config.toml
num_hidden_layers = 10
hidden_size = 128
num_attention_heads = 2
num_key_value_heads = 2
head_dim = 64
intermediate_size = 320
vocab_size = 6643
hidden_act = "squared_reglu"
norm = "layernorm"
norm_place = "pre"
norm_eps = 1e-06
positions = "rope"
rope_theta = 6570.0
rope_fraction = 0.25
qk_norm = true
attn_scale = 0.125
bias = "none"
tie_word_embeddings = true
parallel_block = false
extras = ["capped logits"]
init = "trunc"
init_std_qkv = 0.0341
init_std_o = 0.0
init_std_up = 0.0341
init_std_down = 0.0
optimizer = "adam_variant"
learning_rate = 0.00196
lr_mult_qkv = 0.7
lr_mult_o = 1.66
beta1 = 0.9
beta2 = 0.99
lr_head = 0.0168
warmup_steps = 421
schedule = "wsd"
decay_fraction = 0.367
decay_shape = "sqrt"
final_lr_fraction = 0.0
batch_tokens = 8192
max_seq_len = 256
doc_mask = true
train_tokens = 111600000
max_steps = 13624
dataset = "wikipedia_en"
Each number is 500 + 40 x the weight over its row's rms, rounded and kept within 0 to 999. Layers, rows and columns count from 0. Numbers have three digits each. The size before them is the row's rms in percent of the matrix's.

# down: layer 2 MLP down (transposed), 320x128, rms 0.089, rows 199-229, columns 64-127
# gate: layer 2 MLP gate, 320x128, rms 0.0867, rows 200-230, columns 64-127
# up: layer 2 MLP up, 320x128, rms 0.0884, rows 200-230, columns 64-127
down199 104:426525459498496552539482481570439533543568643520514551453463520516492481457480526501520509488467517491447545497503481454551473484528492488479475481531524460419496508486508526484466520493487496
gate200 101:482431528433467540560480500476494472511460453502536482467461527507476500490450566528462479544544439517487426390448513548532527510560454476464520462536466492452519447487508539502556538521489498
up200 100:541484552552543505448470457496492558500494505562501512500454471471524471523459509451529452465520523519508506643448479510489506519520558444499413605501493492527482553489557440527477440508473500
down200 097:514533465494488437498527518494542463419481515401491511497530511505464566494566425549513464518477527471632429444543471456511496478472547578522500462408474550488467497506460506494470582483516515
gate201 110:392400474587538487524559458517506455510433513448429466545515512558481506505561518516474573493546399466528520511575459516487436523519497560515510496475510518470472536479511504525548493511508518
up201 104:397488514595538482556587479483507501516447510432517418497470487488480484488533527509523507492511479431557514471530473534521416516527495522524538535557558438406521526477553530442549485518487457
down201 100:432496452534517505528436464535563561560518467581488454432526505450551532452512509521454467489526488512484445475511526554487488557572518551521470491536474403463526475482501530489531437453401483
gate202 110:483457510494541497447471536506445562477591458483434527528517461547549532427498505507454531505487445484516428433520497468537514493495563513413444532415459518515490524510449512482559515475584504
up202 109:530603498456481484456499504464388586483455449503469540507548460564551499516497482535495478529501482480551537454505503488505514478526556504494482597503495549519500565488508561519532467520530424
down202 102:527524515467501529478536518468444487585475414556459467518553465492563499603535534496484506430524486465583518547538512538490530537558547467474421487497558515493496486495536491538490501520457501
gate203 098:545537526514502500505522498419486494446451518473559523509471496543463482406554492515457508511510530515511443466552520477502530550475497597525487475505611467500427548525506495552503449484513495
up203 098:462445473515492520509519509594485491507545466511436454481532515472512531601434501455557563483492471460490549491496458524497478449496473410505485495464417545493603482471486498452485551506510494
down203 097:451465548505492472505450513525473484560512505410493549479537530506523523460499449460503507581500503524506470455500458456498430488476484568505480480500498493417482518456546453461494580503571505
gate204 100:553486438482499428526469544509510533474531531545398531450449533524514459423476546526461527486480457464476464515448446559414580501524552473585434474523437508524508500434514566524494532568508456
up204 104:537500511563510533480488472547421528509546509493417470487484462522548446508541503441447455526458483475506444521540473488441448472518569584572494520532523513553598512482542390530507518464452558
down204 102:465489417515482458572567488549493555497499482507538470466481504547537504421523530494466528471449483517615484518436404518481490481536491487464444525509477542500528467492493492487486475469469520
gate205 103:449506542413525473490531583541491546478475430447497435498547556514612528537488550518562505453469482494499505493554541524504460461472526503454483407503489511462530474517467467424496531465532509
up205 098:471504526409541472476506584547482546484520427462486485520530550488622526523467569502567497480452464490472492496518539539523467506487539465448454423512485491466518494552490456430473513443550492
down205 095:549511459510473484491576482499497558475476491536460446501445447504556530514496526539522479525501487533574494531439562530423467483533525515417546468417459488476593474569574534479526510462444504
gate206 101:451527513541479526548478547489532520465578426465477530495523578486505527611467485528469540558450495488449484531499412491513477546480558517441523554524479483557550521466483474504457477536499548
up206 098:514489537509509443583487573460544498497570486438477498493568509468503489538497478612472583537471493493457484546489466482497466511450516567463499492505581425541546537491546479498512527545522488
down206 099:529511499438548492566430471497542515506537500482506516586580454339496490525520533513550497496525498519498534529444512521488473460514491480489414518487474454496535504536578533468551547474507451
gate207 101:495512501445543496506448531499450600475510413376564512404512476464510480517503542528515500507412535513504440515547484515507561496459480439467597452490510404570532535508507515512517509473439477
up207 100:491494454452541515534471464546532498566565498535499527508547486584473523525444478476492466458540452500545542495435523545525471543578502473528416503480496539449536539532469445528535436514509502
down207 100:465492497504608453484473487540396542475570507436591503424505491480520536480572468443496491507489467464551484495568458462581486471466540504490498482538518488495447579525451554528429492583457508
gate208 091:520496486472487489508473470509475529439469482516491435503485566521536515553546529438497494490498427489429487441556470418544553472510436545539530520533582482572554438565462523411477443510446496
up208 087:504511526538504501505523530481536505558524486483503566500527398485466473471456454544508463509500576504563520554460516544453445546484547492482478457457448496418454566461520504592526583492578487
down208 101:495571567534570548477509558502466535484492469357455533528509517478499444553489467539469492560468519502485506537517513547404480532440497478475537432523501536489507483482527499531466475540530477
gate209 099:507534487547505469432458427543508519479484565455471547579530506536478549433492470494532536600501492446445532500474517515568534466520587515527484484498518552498543529496511390561430548546462500
up209 101:545529531570510452459482445488478512511482480438479550478541521496433487447508486446574513598498527433454578548521562483517483481478560496461473458519550493468527539479522458504419553525453493
down209 099:514480501531520464452476461498494508487550473641495516542511496396531492505479531502529428519527527479549544578505452426447459498488454482545541422466534484492425509514564529525468534491506466
gate210 104:540403463457433508502533499529470454461504512449463457582471577528432555529531446559449536528490545495560467466493475497510535483501479497434530468483494540591452480477465413521494515472533537
up210 105:495596471579550508448442507509526538515519540489477545432483450502543498385482507436516485457521512508454462519511473526436554532538525476528541535487484510444571543571550508486504378485490518
down210 103:507590481493443466459507499412558517494453470476438477522403479509551463502492496520387445493537541542470508499583531516524506461447516563434550462514468480540483520481469490496511528490485514
gate211 096:474504454579545495513488488437446498459510458458495451461538513486445459499471552499480498524515539459510516474538437505551528531485465483523473464563561457489558539431515543485541533449560474
up211 095:460444521521518456498472515432486425451513511414474466512549487471440530511504524495515550516491499513505517469551402494550535525529487489525510447529562480508507528439476505508500505504595458
down211 094:447495493527428533498481391534486494503543524632467384495574553453480433500499512544467503567533531459439492555505513482473535518490498501517451537525484501498513552557555548532504519450510526
gate212 093:500481536449545515483569496497508538509487558545434460556477552499387535568497440494438590496498502520504467489470519566411490547501471501513501459387511464471471464468463479546491453497486510
up212 098:496504489581506455535446558491446487453466536540473557466538469472525477456494509495510436519512453506449433530502516445564475534508444542468482489540537479464480519475493529517587559477542514
down212 100:563511451524556514546412555503478442462517471503476532474544506470542495548581596507493456488440530503444510483569504510562521550513498449493573491572402567498520465525525493453538523503521464
gate213 099:485533571501460462484540493474518558499538491437574472515485539550415485603533503579450458459526513512545508446498569514512527547482507490448431513489550528495513470474409382495482545507528464
up213 100:499445415518552568471491524472549497537447507553421491450510484481587444401485473495515465485485507504565563505498478427484470511520513479564507497528485461532557480541540503509542497531470551
down213 100:530460474472515528501553502530536469543458473531445481496456552544514502496455416443464523520492531469423462470496503469489501522416560490485504509541456497490479553480522532452496504547531551
gate214 094:518499522455491507501599474500536442507527531466547440581564536543489464533543469435536585541527500511544447490549549494530550539491501495417506525495501510577548451464511412494586476555508455
up214 093:520470567461502517487518458482510397427523531474546421576500506491494498516594486458533604568523481526457415552557525483477551532466503499426525566470497538532542444453492425436578499520479474
down214 098:529450561440535470517532484467511451464565514514499472539554433474480489512477490494567581563535551568503473584498454473548459508531528429522524519572535491510517413503532492458533493570439494
gate215 097:563521523498504494441516434497421475512501560479507485567573552551457429537545470439527508528518504524540552442587499448448483479516495568501450457505527512490473574511568521454483461486553460
up215 096:469368522552490543454468537530557470477507492500524477502481479562540596446452486498464491519460480472503536471447463524577529552437497494525505535483466415466504467458492490557523550471468486
down215 099:517493535529467436528470467467568477473432518554469502451513480487498530452446516537440514499460489500513448473492499546515539566481449486559505477545547527583495441550471496442501525526467545
gate216 094:483531445563518552516463511477441583515498478520459416449474518495503473522476531545507451500459506379573545480538449474505485546538478524488506462590553574506507552563496513501519476478453520
up216 096:478501438498527568481512491475469554556523512465488443443488514459515480491511490511588499514397487412516567465549452487459506562493457533518498483582584607538490530533493540491493458468471464
down216 101:462489374558456526541520457469488544527527484600527483431489471439484536432496494524546446492539462486575488496451487498554559518503462487497467524492529492465479512492518498538528513459459533
gate217 104:535524616553515503476477549498446544500526484505524467499505542561450529470540491508541520475503494526503544526496460440543446467399477516542452525476550496488486518504485545505549553487486478
up217 103:494446499495548521589535481462524523520593453492495557461437552560519549498401527458510522535507457531468446477471475462557517551505530576455557476493523486498487435545533527479504512468465533
down217 098:535531504471562442492544512536499500534520503450521556519484530461455533527597530503488531538547480481469425463495513420516489579503534480518513523466527595516529491511464526476438488508476545
gate218 105:495546545552490485498495550465511475492534510495408549501555491504515547478479533560509504537542457492450476504470549456440541463491539516455485531484501466573470518470520536570480491547522522
up218 100:549541504504481503510461520432553504443450495518460540484569477444516494497515534488519440491507492486521459558540510403410499518489514487458524510488569471531492583459591472549531439511485513
down218 099:540521520466460547474503508509558535441525514578544454466505512405517522489563546500525541519543556528458508480490500454470504485539477478437548581463424487523444534479527507434551506427476502
gate219 110:557476564475493545506448499442473498514559474498511436477585539451464509557407507506566565464460499494539537476491495479487510476504487530491531439504537586482457478614503535499521513518482518
up219 110:531501531540535445505518454532527444496511508544498473442491545454504595570550512503518482464523453515494504442446570536465505472482447461458487485519444503454440540535492513450523532471570524
down219 104:522493454528524511514480561483523502428572502499542537461430474517611606457568446525501490494531544515550504499488524495466483538461476522486474536525490492480518515404506527463480520474495478
gate220 094:539462503477534605587454504514450532479513475510501449474537527550575471496511454525518525479419535552414460469593524512493497544469455524470537497444516483527521468478526524532531502417481431
up220 092:450547503541409396404552487497548439521497518487514544553465451465453521489502521500488493524544511439545526528436503482498478434535558489529471483530503489476469512483473471503462479558536574
down220 103:479475523542528499432515514485516464513486498428502580564491534434472511492516511465517458526458497476562540473490469451498479535453479466552544480591510563496514570509418524516449503581500496
gate221 101:492464484478504464433455492416527417536509518557491513439537541518463545483484567511469516549516415527540467550510551554512461547561449481447532505524500528502448532528476426516483485569530560
up221 102:480552520483490492508433521536503552455453530476608567490478490462516499478485524417433515511520532458447508498476470426545501523495549508476475542534512473416615432415492511518532449469525517
down221 100:487504507507473427439409530482558570532477531462534514447512587493464510556514507463423450495498497541649540468533461454504448548484538486481600540525506477455569487459534472483492473456520518
gate222 087:457492475462535448470529526455468473482452384527484503476439434458538489573479419460489484530427508472529494498545476507496538517541552576537551528551512499525543502511448456399499435555461457
up222 086:472477468463521467501498534414509468490458388517495511479444460445526500565503426470522475532438516479546514515528486507524519515546530578575589541550481506522490528491447481405493450519472443
down222 094:459492482534486495504514494475484528530421505606532503485482492402580516526503472447524524515593452496496492604503499522516506515585556492465512481503462569527464478450541458477537498532508474
gate223 120:489557535479459543526550494553518502543462487462497492523481503522473515458447532458384508519455508502530502440518508516568430403525495504484555526418517617465526500538480512563480499508482498
up223 110:516524500519539490505465502432545519539498515613490504424487508497510484561494476503507485443542474470470482589422525509466507572525533470485398486532517467459482488511506459463524515449470516
down223 105:501532471462446463589570521519495475509500556517539502478410523530555442451566500512470473500473564508435456443503525510443525508468423435471499390536476543514509529521432487492465552474484524
gate224 100:521553548501588448509505457473498420501444431504523518517499511589485491477492519524405528422551454547466538474560464554460412538467490467501501487515517484523600488499436486550512479560544500
up224 101:536607498508513492489478523453477471530514464480518487515522452505491519547524509523421514479522481496422622486541480474482456567436473444525518521487504557481569527509451452477515508479521446
down224 100:510446564495527443541494504455536464545561520571503551531425486495514469422485565481508561551516475506524521503524488551500406515509465434490447549463567503462547455545490438500490403498467535
gate225 097:552476520469501419479455483546505470471492505487500470551521472476492448530474538489554495546473497511466426533421539459506549512561542440483464549534554456520450569496596584424414539538439455
up225 106:500500479523468454519492518508422472508413605469467512485554533477569490442557495478509548536547513512510449476482513467505541525506485568471431485476490498509501500524449494489531528535480436
down225 102:484502472491479515531547492486553480458528504573529513493460484447496476552473548456558489491487527498500572479498506505527523499500462445457595499439478542494529457504513501483468487540478462
gate226 096:504470548480484552499471462407537475536539581536485559560535557464436494458476513512472555487424498447433511470551494517570523414470569607477524538460510484445539490549503449529485479487483504
up226 092:432426443565487487488490517554539554520491517474555486494446452554446535473592509505491509417518528542515533488455456507441505499467527429569539468434491510463434599477517483485417435494498536
down226 093:496510498572593547464530477489526555523502453523548467546514534510435568479554465450534556520430540561454556442529496494467462468386458468567483453510466502490519557510454510492498443522609483
gate227 087:490522489515541532537458471478450587451545478497493523476484528428479481571502461580515459454469487506482475566484518476434536511568469499532475504545549484541533590516515528526519466485493394
up227 086:514493509476468470459538522515542450559479508494501485479526454556506496432492512410472551515525529509495545430527482516570471491443519526453523487470445505467453414478482451484483561515470602
down227 096:532472525437476527505473497472515504482412511464458487524538530595492540513366487483512553494460469447466510549553527481456531539480435513542521424566508524545507553540500494514564461555543478
gate228 105:522558437546598533478562407476434493507501560472494500523505473524509526536499491581447497568472481508475529493458500525482509522562503456505483500467507509503461546528496521531473518485537439
up228 105:546536500478511493470595537473500444517442500501532584535470509518472541541533404530456464489513487495492466455519544489438457481496477559526487480498488472457508446525513447491512445471497527
down228 103:504484472552500424468485514496528475507484533492479535547442424578478503443634458531474519474577436525473555471450504547528460535514555562472575513491460494509472527569505487532462465535424518
gate229 103:522469451460489463535499466492527542494467510546467510471453557514552501507441496491512493456461580456485508511475507509460541549560574490481408462518570469536492539547502570525414496517510481
up229 106:447524540518431447505548527489519503510483426471536453467511472526512504555503464557510522416455587443462500511496427545462535480488555494543466462501513506490560563411494518529482555529590560
down229 100:510510545513505519443473533491496501553499512552493497533469486421486502468484437450446440575512483485507559426456450517530452463491532415515496520576481503494563465542518582571496459508549547
gate230 119:455507481443494457482604523486491496506547393464498509490523495532481530469564498489470535508575496455498470477524525517547463479394560535492566502461481470539592528470469495498457546555463566
up230 117:529529527563519527532417485519480489491480595506492513543491505465503472534423481524501506471453505546512520503479457493453550529579435486487438500531490531461403454535517493491528440429528459